Weights of a small transformer language model.
Architecture: LayerNorm before each block, learned positions, no biases in attention or MLP, tied embeddings.
Each number is 128 + 32 x the weight over its row's rms, rounded and kept within 0 to 255. Layers, rows and columns count from 0. Numbers have three digits each. The size before them is the row's rms in percent of the matrix's.

# layer 7 MLP down (transposed), 1792x448, rms 0.0337, rows 1750-1791, columns 0-111
108:139154083158105117139112126130149087151145120136125157139083138128085058130187153086180183146116112145072165116150105122087114078106079152167044136116148106097113109127153144144085115128095180153142087115160155090075139126156174113143191092141130149061095090119129142161178098148125123117098128154144120123170091096142084097112126114144
094:110070147117209109133106125158080133127149100180094147151141144116082073165141131149079034105165027035127125115161130111118219150140077120104124123122135148132135121159213086170137103153114160077088112150093200077150128119106147124080165154111101138090103197087036114109135171095124108126079081138122111118136113141088158133117173138093
109:135109164110122136110081141059156093117100093118079119132122119091122120081139124113183127159156079115066133078147115159172133152120090107150135088112102130117098169110109100141170114126123129136159118105090119136109149118114107118118093135181131117076085150100154184083130109176127107112119120126087165179134135177122105186104118119097
084:150162138125147096131170111143103174145117121171132120120160083110089144138114117193100102181127137178210136150145131150162137162120135179129115118140151132141122128151102156092136074111107096132124151149127126141114116106187055119199112129127118118149135185146112144157093094084092069147165188152104102099095113192126071133189184127116
115:200130114117129153125201125106104176121145128191069112151119149100083081082063155106070137103119133115080131130163148140129112163139138158128127151115112112189134104182096151143097136090135138158137044158164179140093114131146104110151162115107113143153128124139097108131069127113131130109063162104101170109156125152145184145130133185107
082:116145142108145173189136130139147072149142133193151120145141078070178123127133118169153118131123130100106108117115114162105127094123080117141149083165153118147154150130139146168145142125173097112151077148161100128174143140145135098080154114111090151162157112115163177143121083157161124175127195120084114059021117081091078136101134138119
122:124174091091121138147115116109067105112228152202143058118169144139133184144108133121103116164116153109163117106185162136116131203115116124176120116184127146097134118136169142082160120160150140055124107107145145161117157132175141109167140118126152137106132119166134113175115163061070176169122059140094174180134120153124143124124159090125
120:143093110162123105141098090145209091119101144134130097096090097167144149119090133141095189105240087109136097154142163105030092080113177148162145153067109103175089114124174134109128079114119163131060157164196106098120095133111160094105148099132144156064067089117124115096175100149136156159115140152153170126190132165029121131123176093094
074:095094140098152099180132131093145134115126176113136152084106121162098081199160120145139169121088151115128092141105188149101156095105117079155099099117148087092108155116127095117093110139096134141154141116123128140108120152127152163082134117122062137164163102078087116139143093123148126130126152116157115149153129108128170150156086141172
104:131156185103149099173118166108185063140184140144141093140116145123135117081138136188130161140093186119142113092110125131144132085085160152114178168165170145107056155178163114142164103129093147086153107131130132120132114100134165171069144078148178128155127129106101115159151166074099096166130152100132153137171094124133116126107124165147
095:089125121126130159089180196046126100097172142133128120114079143138062117111126133093082158139112122111184107167156167115141115140086084103143085164097130117120145136095113083152174111119145129149149180122110169148171116196168149122108153133111140162157146105134155182118098113148108111073122132132081130119178156117182116128138152091138
100:133129121107076166146099107161139123109115116198097106133131104124106187172129139149122193167142077141110110091132129099149116140143130135130086126135108161096130138146140116175107139136125169141181099104087157121123247104083072108117154169074107088066152150125118158149131077135094114184107153151125082136090145170102114167092164137154
103:078165094123137180100160147123108155090181131136129127189108120120144159159173087111107099123124115193112132060152155123099163094191081089116134178138109208177132091106128138154138162078043175115091118096152135055121115113176158108147118148173108143068131116108109137130117123105096086132123206122142165163181126117133153156146159106091
101:136101114098129131182099143127141141163093124074134152130144134112158098072034112072111150141129160155129088131122193121110083140130107136128127074118097144114115103143152143105195115123110151111129086101107084069149080095100147104089129139117161173088095218165150189153155109154172091093149115167156113176079110093105161153125191136143
094:179139126130129157162203139159134112180158139077125113095126092151071119045112175129144138127121127110049151176165111164151094169088118131169065144121079128100145089128109150067121111150137179073108159130114119078176056142115164108110178140183170185117130159113052157133137130095119128170125099113173126136166244161103132102141151106171
110:150187107155056146118166207150089088222206108151109135070136089140119097149093112119117172117094147121121049087084089160154135180099084160095119151153176122161119083141096148134118175081124119081119151090079147132110144125086177104124153181098137135168097153105118148156191097127086117135119113159159139106160130109093151098185136090119
079:108128127145108151135164124164111091118135109137146114123145127088114074202083119170091078127108136063166116144135120106120139142130151183101150122167120104175102176114124117132084108151108157109106089155141107146170058128157133155112118124134120124146175184126143159104138118165131121132081102170135168109102105135194098183144134146123
126:128114107167129089099142157142102119132109131124112058147165095113077121088105138105200202103118095096039104135136150164119148123121129113127105119130174139170123147169147180120124122121110130190138073174127171114104095121124107122153177126184058132087143119110076187104142123129146157094151163069079123133123138179163089116179107136115
088:087194125126132170149139139141130166157143136077148099115187118159072115082133108130113187144179204123109115105128129116085129119141143148160171153124080118159130131158092087128145117143166121147150126152094139098099104099131194107102095126124130142177166129140101166157084118200153162126055091139156140124121095179089113113107098105145
098:167101115115181123108136093163125142071094130135128106123152165087117119172158113082130113126116102077190143141136191146126147105110123137148114165082132113094157095103131093124130124139133089113141129088206182110118096168159181127176110124111073156077112105141115090096142128127107138140148187110151161184111144116090145077188115115131
108:108192099134235141097102122076100150142152118134168158119132146120170164114131072134131109164153174088132084122130114159099089088097179074129146151104181112039145068120135083176132079137080174114148103106100153117088147114129073175154171150091151177102181117093148115138081111109097100117137127127168108150124114103152132166131099101112
100:152162127169105129136107137131137139145111135113129088103049146140144097145057112123126073149123116147093084115122115050147097098162125158105178153121167167083143125138096160093158153099115132162179162055137118155201089114110118106182130147111106156085126079209130129115136071154090096085127167177206090064166119126098151140148178155134
114:202115088123125118120132132123059138134115105084133139143103080191105115122106180110107133105105079074139075145138140071144142165119154126119120127078126201142143205167130197126093065135082151079104110070085102152090187191148138156133190133146110155145110147145097179121166149160156192140140139134122100140137098158145100138129097125079
079:129163124156129125138180138110163100156092125192098047154103166103132112176172181157165119146131148137109142182184143151101113104190098107114079145147131151082125127130111136065104095142142072130108111141143166089133126096100105170121097192179124181087109152127054092130132149152160123107182133081104142138147129151129164055143077103157
110:090099107155105074116149067112206148083134090129040128082132122220142054103149158095147099116068118151171167178140115161162189151077147152150085082164111103120164135082173157123163144094104175132136104129138118172083168084121122188091147115118108215113127165131136090127138147082166147167143174167149072121179141117130092151166158119137
109:119178154122157060078135185121177180080138116090143095165153099171130175122164104135152101098178158148166151109173143078099131128178121099115157082118167138141179068142174155138098146086091136113151125136158177115189119092157115153098178105131162156140130136135128138092135187116151127094119065111120166165111100118168117051093139121102
114:147099203204157140098065162122124092117138076153114127095112119122119179078079160132085074122167178121129109152107104052142097143113160156091146148089124116165162159100076125112108081091133087120140134133088133132120163141076124097130130174140114109088133136136115064147111174098118121134134131179098155087113131193131099155104185082133
105:127115184135151107130114111127130144106177097190108108103092122105103162154126161128099109147124104115107066123131221089123131125142134108097142131108110137150163176079071142172130082116117191107150134195151054102094111139134124105131171154128103128089143096097095149122142115139129077079112096181136132118161141168126130070138111165114
118:136158157102157076145130146148106100161180083148084153108131114128115082018161094081114147104117095105134091123145098236060148109132146134162116196093123109131109135102114081120177107133144140053130154136121106106122120167104096180109091110144175135165110135222165114147093125111132157167089147166144160112115158125103109167138131120132
103:137152148146176081107095180113192140113122142105200116164091170174104126111070162112135160135139124146138089108121077110074110165108100173154122075129139182151082100125187182125097118120075098144144148102190141095103100086135093136147094052134138207159127103111111167169150078105148162128085099151153183159107133115066159165078142102160
112:133100160127105169082085093106123091120100120150148086135111201113103121116113101096147130114142167136127147161153159125132118086073085098162166087172172160165117127159116150106125060147107171127137113121051084166122142103068046135171124103113167126129087155124117129151117149165152070129054075100175120113131145093063130096111109192158
119:079121093208058072122100174148177142110158106119072137151092167123141088129125100093125114154113117088131093081124153137121121116133120157162145073036140159178153115121127145183110126090101133202142143068163207120130184144089106129116121119151092141078146094118077106111111065139129120124128157143120102197179155159111128065074146187145
114:134157095157228131229149111126108092151160144077109113143099113156136096116093137101106088139130079172137154150080114103145098118166138117152141132090102119119164099149151157145155115165130086113106135088081123109114153147103131083125091154165129128182141151151162122122129147155100114134128115100174204139132153122149165107127138116194
083:144133161194138101154077140131114095117075162124062093144091150160161170168129087109113156144142082192139101116155082114074102095121187125113077167079165224133063239177134157058132123144150090158113166070167150167107181092109112159113087166149155144080094097160101107153125144099057095158169138117242139104162162127118161194083142161174
100:098125128110084169131127175132105135103035092117102097118150124093117160125155105107126155182119138101120135102131112168096099092116090114113164232130052152117170127118128091145108070157161065134130109110122161150159136081066143111133177119059152109192140104123137159114083127157156143153126153160122093163143155130159110118176135167097
100:154196093102061118118144075167172091158110115149100149136095194129075115029152119122136136105101154211116096138133149082174118023097136108122148191166118121130167085121145121120135122168124121126167123152154163132132140098111094180145179083147116108111125135161111121107118147149150142105113133203108141167116158133087094159087098105056
099:116105072156174138132094170074147151130062119135156110195097119105118138207132124109105099150146155159117172060146112114114122133113097099146195154119144147112137167092094126144149119103153094147145127076135113125097123100111109169153112132096156031141204139101122077234124115116107148134070163134121107075130092187102155131134137121161
075:097121124090084140193121109151130136178078118155140132121171157060100103171129167110089171165134121133119099150169118105122088156117123115087132124143116064146106178154132127071100080139164122157091032144171106158161123119136131045154119168128106154160162186084152100112207078156103183126101168128135169147120105145134084225091078129098
114:066141127119061118138122092175113119151151085174115116109106176102169095158183151080120148124149075099116110166113104114130163131082130125157113191111149125167151162110147163123130121056139125124128169068146095188117129151132112110163149180129137125129131129127156142113128167151083153109035133144112200122148088141138144137152139115137
088:076115115149174130157125103116115111095103138090127084149150141125120095128128137066095118160147124107130098131162137158105207039166092152172089158090140145114107100177113143107158102075118101105159101078118126126118159132144105149171136178139082177124089126154078170074139159127133154076147155178154129201145148148086124112099169124151
074:201166084114226122147140172084100151124144112166123106115098126129132066066174103087097142120133101110152094142184140129096197110185151146179109146107102140120129120151123093127131126077120115115155141173131098143122140109126183091185124119110083137090101078081084128099149109124126139131138147114129115070177111116116149131141098092163
085:185153129167165107131195101100156118177135123119081107059194121128114141128047128139138163133160093215136122123127205121098130090092126148158150154106095107161142127127126143141092095154129099110098109163138179124149096114146137163165104129180107106168127176100168068147105104132141155137074102213109128200118160148125101163133148119085
# layer 7 MLP up, 1792x448, rms 0.0402, rows 1751-1791, columns 0-111
098:108099122120118146083123102111122149143059127087147135113131123158104129098144113126143197133102138208122198169099151091082093154139114106084176113143147186092102114093097178121108122176122154141148095111096083161162107107113087101176131116146186121112110119146128136153150099067118129168110109159129107144130140152110090079138116141128
117:142160168170174158157176149125136087118093093134114101173143160106130096107177114137197152123135103136132096135119122129218086104103131068128118174098145099128194106086113169127128156120118111113167211077157148115198115109115120132118062121126228151109124187174133143173150136133096154115133113120138144205096171159126107132111135080135
087:104137184080178117109202177109127159117114126186176109187133147119122116113131178137133137094093077102161122149139156101135134195171118112180121123023140164135143088132192125123132163145086110178150122106175099127145138144076107140138120145071136081183130148125144138156126087114091196129107133059141130150126181141091128078057135138080
123:114204125140110119168176143180140163138190074154079113071143138079188115089202097106088181137120097083137140091132176150123171096168152091118138169118093083141199142132094153179032165165129137150080135107156102134196135164087156095116106114110106138126138140177136077144159081057109158133109101110093123105126170162148178120111157120163
088:127119094092155086111149168144173148096077107101112125086088154127133102093084133165188106151177137122150151098170163151135171151122191133100104118116118119086130077153163067131183133140053076135136121091153123167154148155134108109142137150157169180115136159145092103161116168121112143123143072159143113163194094140104140120137142106064
109:150199228048146109119096122145102092118108185185152138094185107046122120129108098125062103122102156057121116152084135106166100099164152058137163142093165109191133130128140122138096145146169108104151135136097114144149114098120121156133113131065110178089110156148128102132137134063110175108081110094164156154139095094117183094164158147100
110:169099140161130122129107100150160100125087110127115080075123126089181203121118103116131200128144138118080114097132100129112052120153131111110130124052130132174105160188164091155124155103084095162095127146132140163113206106117144114152121152115186113070077146121162112108172097147136144159094157140149109058116109137058104138118153100137
088:104065126118119106138158151173130139073078131148129168113156117163103160116117149141142098140131097134108156097122031143180121186133152099153148140135142143118118159109122151154151141128057155112103112074107128223140071071083160132112131131112158109115113078094140144125119120181155127165111136107177156125096115108158098168132142088116
106:104093160150140140117137057093069156129061054176092122142154127155150135125128110111144149049161131131199146152063113132133160194170167108149175178097151131152124131112153105071172120205148150081106147170153102152157069103131212104128116144148139115123097147121111109151091116061129133129151125143144100126176142132078186076148140146112
101:085145101120090146082111077152139151148101103163152165080162128116158114102142148120109094157084122155136126144151108090118178152133120106103145122076112136148114118159078132164118145134090138105156151084101093093084119169092165100117097146104167103126131130163135141160099097100128118160032093159124105162082194190139096131128117131102
095:068100132170141072145153119133126119154124116117116238117100139140095078137117144153163181122083125131102124126130102132139087156145089117133151107131168102139169082109102130147192134125137178110142164105116122125166081123112100140154137071112142069151120123134134163125156176128107127127133134189145141092159168156154124055165169119152
102:106075121141153102122126106143101117170157093188097144089130170102110118135109109066094118114120107137145198084087142163135118155166150122112165131111133186151141144134117147197141155144119086212151142112134134149147174117164120160152112149106159167077151132177161120144115182115154143112137107147170149176178105143071098143158116110088
105:101165178117111091123169088112067162107173113119106135119164110078105107108170122072114117155122149101178120133087206133106201131106158116122102186052109092110148140106135153141090186102122101158127137121100153120133155096132137115115174150090123134124132135108123109111147139174114097126080110112128121109159127212113135125128155149127
096:159149127129136112049065146123140133156091067120118120122148156117107115077082148101145194151171111088077151123123169120105087163166148151119131134059097134208148107116116129172127149102111101177125158115122149152108232141107108167139091130125151082153132151162154135222073162151111142148093155094100163116111172187134132143127157147090
111:106109204102156091110126062094080140124108085100142127100109126108103151065107195124135118125126128166066143147069125149101078162103145119168149185093161131195146141145101081140107121178203141125099117132063139113136162061150177154145138113085118075118160111130131048127103175128100099102082137140085107162097143204100121093134183165144
078:136151107173111107134117186093151133100169115174155128130147105156111133152121106111131189145108103114150120124110194140143061198155149132180184126111093194107109096142171162105174144069109155095165162074111148137117169091092103176133085080131094106119147108177174208199128125071133195105106128152130102102191081114107106105123129111154
117:125116070158109106100126101132094104068113089196149156108182126137137128120109122068174174129128158119157103148075119161174097169184179104078106130113105125138175106097153111173128117112105068122132135170096161206109102127144123118157149188184150113140155148106144110096095109120157164099098081099137108122143114117113176160186169141133
096:160095150157100104112138094169152153113136139174110137134182170125168139125152119136125134117146091130134102118072131165113122132145102090151155132069114168150143165134169170175071134038077132105153192074095187179135188117108053192129163114123207123121125155088123153128166135140146138155139130123171138169140111123170096135127175169132
099:149092157100150071119157121126128103100092144127109159114139162091090126146149089113134199155148093162124171166126184145123119133110104100107146180092083065141162159112182148198108127160081113180158174153136137129105066082089126145116123117121141083137156121174106111091098135094044170179093101161106064178129142138104151162161132113115
108:087167122138077116132135109136155162139144124141114105101159109129112148105103168094072142102157106076130134139172092147163173217103141150051178123120101126103169173080094155123079147163077083122121149139171110132099079161132171099083137156150155098132145115138175108125104094155132180130163111136115143094132154155120147127159110140171
110:105122129106148127126079117168093094137124104154132091066173109091155153125152124072099149156110109136156209108092153111155143113156141102109146140111117168101182116141143127114098166116111074144172168161120123100181130110120134106117173141081110157159181143126168084167182148075145081168106116163113132185142081117189124151244150112128
104:118155151147141167103124079199205166159120164085182084140127168106138131116166107110128144145156172199159182095159169126103123164194102162124143147176173076107124090099138087102156174121159086139158097143155140111118081067156145094148079137138134109124086117169164069165127126050084115085116111151094085105174137116123201109153163138127
082:102130130177176153161158106156131091018162145115140140144157102163119149128121137150110165221137097147139189096137141133153170094133152120130087194110134185099149093150141179139145140190063146110159129132126099130184095143066137120155153139109120188103166133119160097140155137107144121152113111154146114153126121150129083211120120087111
102:159162164089150101141082121122067056100159106163109172129142136094189150128098072085106157152137099149167086134069125170134124147152123127083083105074118167184133084137197129161110128148137139131127154139053176167147169161145098161147143122136082140135131117142100097126070126159123205129086084112116227104100106116144170108165115100139
107:133081149123141152141107116091160078147101128145108133173140139122157104146099134134104107099155113105159165108081161150151151158157149113100064157106154140132127138113121154190037141146128125159171169117084154129121139107132113166104137146066122122156129206161114122135092155097195101116141093117141159195119147176083114113152133147111
115:117152154135112076081133171171109150127166121162150145168122153091144145113150107083112150088054161138131134148105090174148138126083107106034169125103132119164133185102102103137108119118137143130137168132164120141157156083061126194156082126101150116169123143159170101102144138097135137160129086132171172141125161118130174138122171108125
104:111102116123115141114101157138106096122129101109094103136166140107193152099119090097102123109094150116116203116163123165087091141183113145118129135092155179141119080184137084110141148189066128177171157111112143149152207101105137148096102107113186098081168160170124143114155176135084114182109147146189136161130140098118121098151127135031
122:108103140127108102080095156180076115100130154120123137077166127066140152133172111067102167088083128063098150085097132187167162162128125092108115115137147075167160158164080144140097158134147122106115145117087131184092216116104168162087120114127141151177127110166129105093148068132135166113149099176139130142099125129105144124112107126126
097:118172154100058087096144128185093103141144129166123108085120137158146135114116190134192181191082139095122081152087161172104128122113135105085089233086139110096144160131130119125122113134086094192104173133099112108167108128114149136117147137111127114159213122166112145195164132161150130150114115174079141180106173170117157133100155111114
110:148117165166189079064149102101115103108163125153134154146193137168139112103149112146150113106158153103141139143088147129090144127146132130113108137100127158064161082138178168128178140147057165152157160134094113113146134128108135131125099075058153099087144127175179139100106189113175110122124078138182115193199109120135155118156117155128
106:120112122154136143148144113148145134087167104121132195177187126127088226056095092120181149134180100112105204105114142086106128098147116089121108114149180135112183116144174099159129123102098122105134183082139123115124142136085141131149118083100129121181128136133165151094079163086109171128133115114166121155092144101135130148142115134149
123:139188165085167111146151054156145138114179129091062116146134178144158161111132098125123138141092196099137179120153105168196186117178142070083114132158164099152200086138132103154131128139129181124078118070128126144148143157152138153100148108092115180104133158115142070145120118135138162100139143103108171133091147174142087079171205148132
077:125072133143104141056160123100158174121100104148179122152121163118114130110128117138133159179113160090085097113091169111145146054144122104130121129145207190103120121143106123121090124112110085193144163148102060109183135146107149121135080137115117151172115100157145133141134084082139141146089157126159151199115139165209143129177157113123
108:153100099139146085110093127195159143177160149137104152159124121128173146109136177121145139084164125140113160157106131143145176088125181122100059098079085122096168172123081134166169163107098121107112138126135068116134135127071162090171126116176132084134155122112103101138154120166155130142161130124117134201171111106109152065138093081130
105:049092190092123125078182115115081161088121124107123192172189134076134145083123153136137161140117145134158162074143146148135089152100083104170102175153189148098162092164171128152116151098161150147154149074105145083125089099150154149164119106073193071118115189093153125156153137111129089148104150139157128112119180097126145093167154086155
093:092109129158175067104106108177111110068187149079088140122149120143093155121166129101164173098133168115134162089118141181125160105141098100102115130114127108107142106109108146118117153141132214106079120149137096108196074147121108127167143109108095163116076144140138146067127107112179129132138176196156157197093158122172135081158124167128
086:097152100146114094147134100125086157150097131150083116132143205080128128151095129107096185081083104176136184083125122169151048126144117072140165130060208186133109140155145173191115148143141128116175156074114213085155107084133116144125101123103191135159162155208146199167146167073127140191116106091097126162205125137124132095109173165100
109:122108145165180135068089081130145081130136124159115109102132175108156154103191152095158124095170161139138146075138129159147189125150181142184149133145148122072127104137117099151148185102067091156151083097147105101120113073124135097193159167136134139124087077168118057111105154101155137144118067135191144133118168154091166116167099174099
085:110126111123094141068102077150158141060163091148140145160098161104080181154132055123149144133183148137081144105108116212131136129088109133117167122169119144176219084176118186150133171148155162118163176096160133112197099086116155135119099102138151096131115133134175140079066103072141170218135080127139133127075116114116182162167158146141
076:123129163201124169104078155131138078148109146076113163074182107144144123125104132109134145095102067123153185105102101118133100170131126152146171103151155100178145144062109128123157169126079097114152111166086191181089102055160131121087156145123113033127151165166143138152155158135163109164151125166145175148131131153050115089107152145128
098:092088133126130113096105054133150165124056099138136134148128127136175108102135145113121222132142143145111130119100164101120176119158181098104127139122131141097135111110118131126157146108118089135143140057129112172053138090145094173138114135096189195127097073173094069119162146171105097118144111146132158152133118126131118122117151192098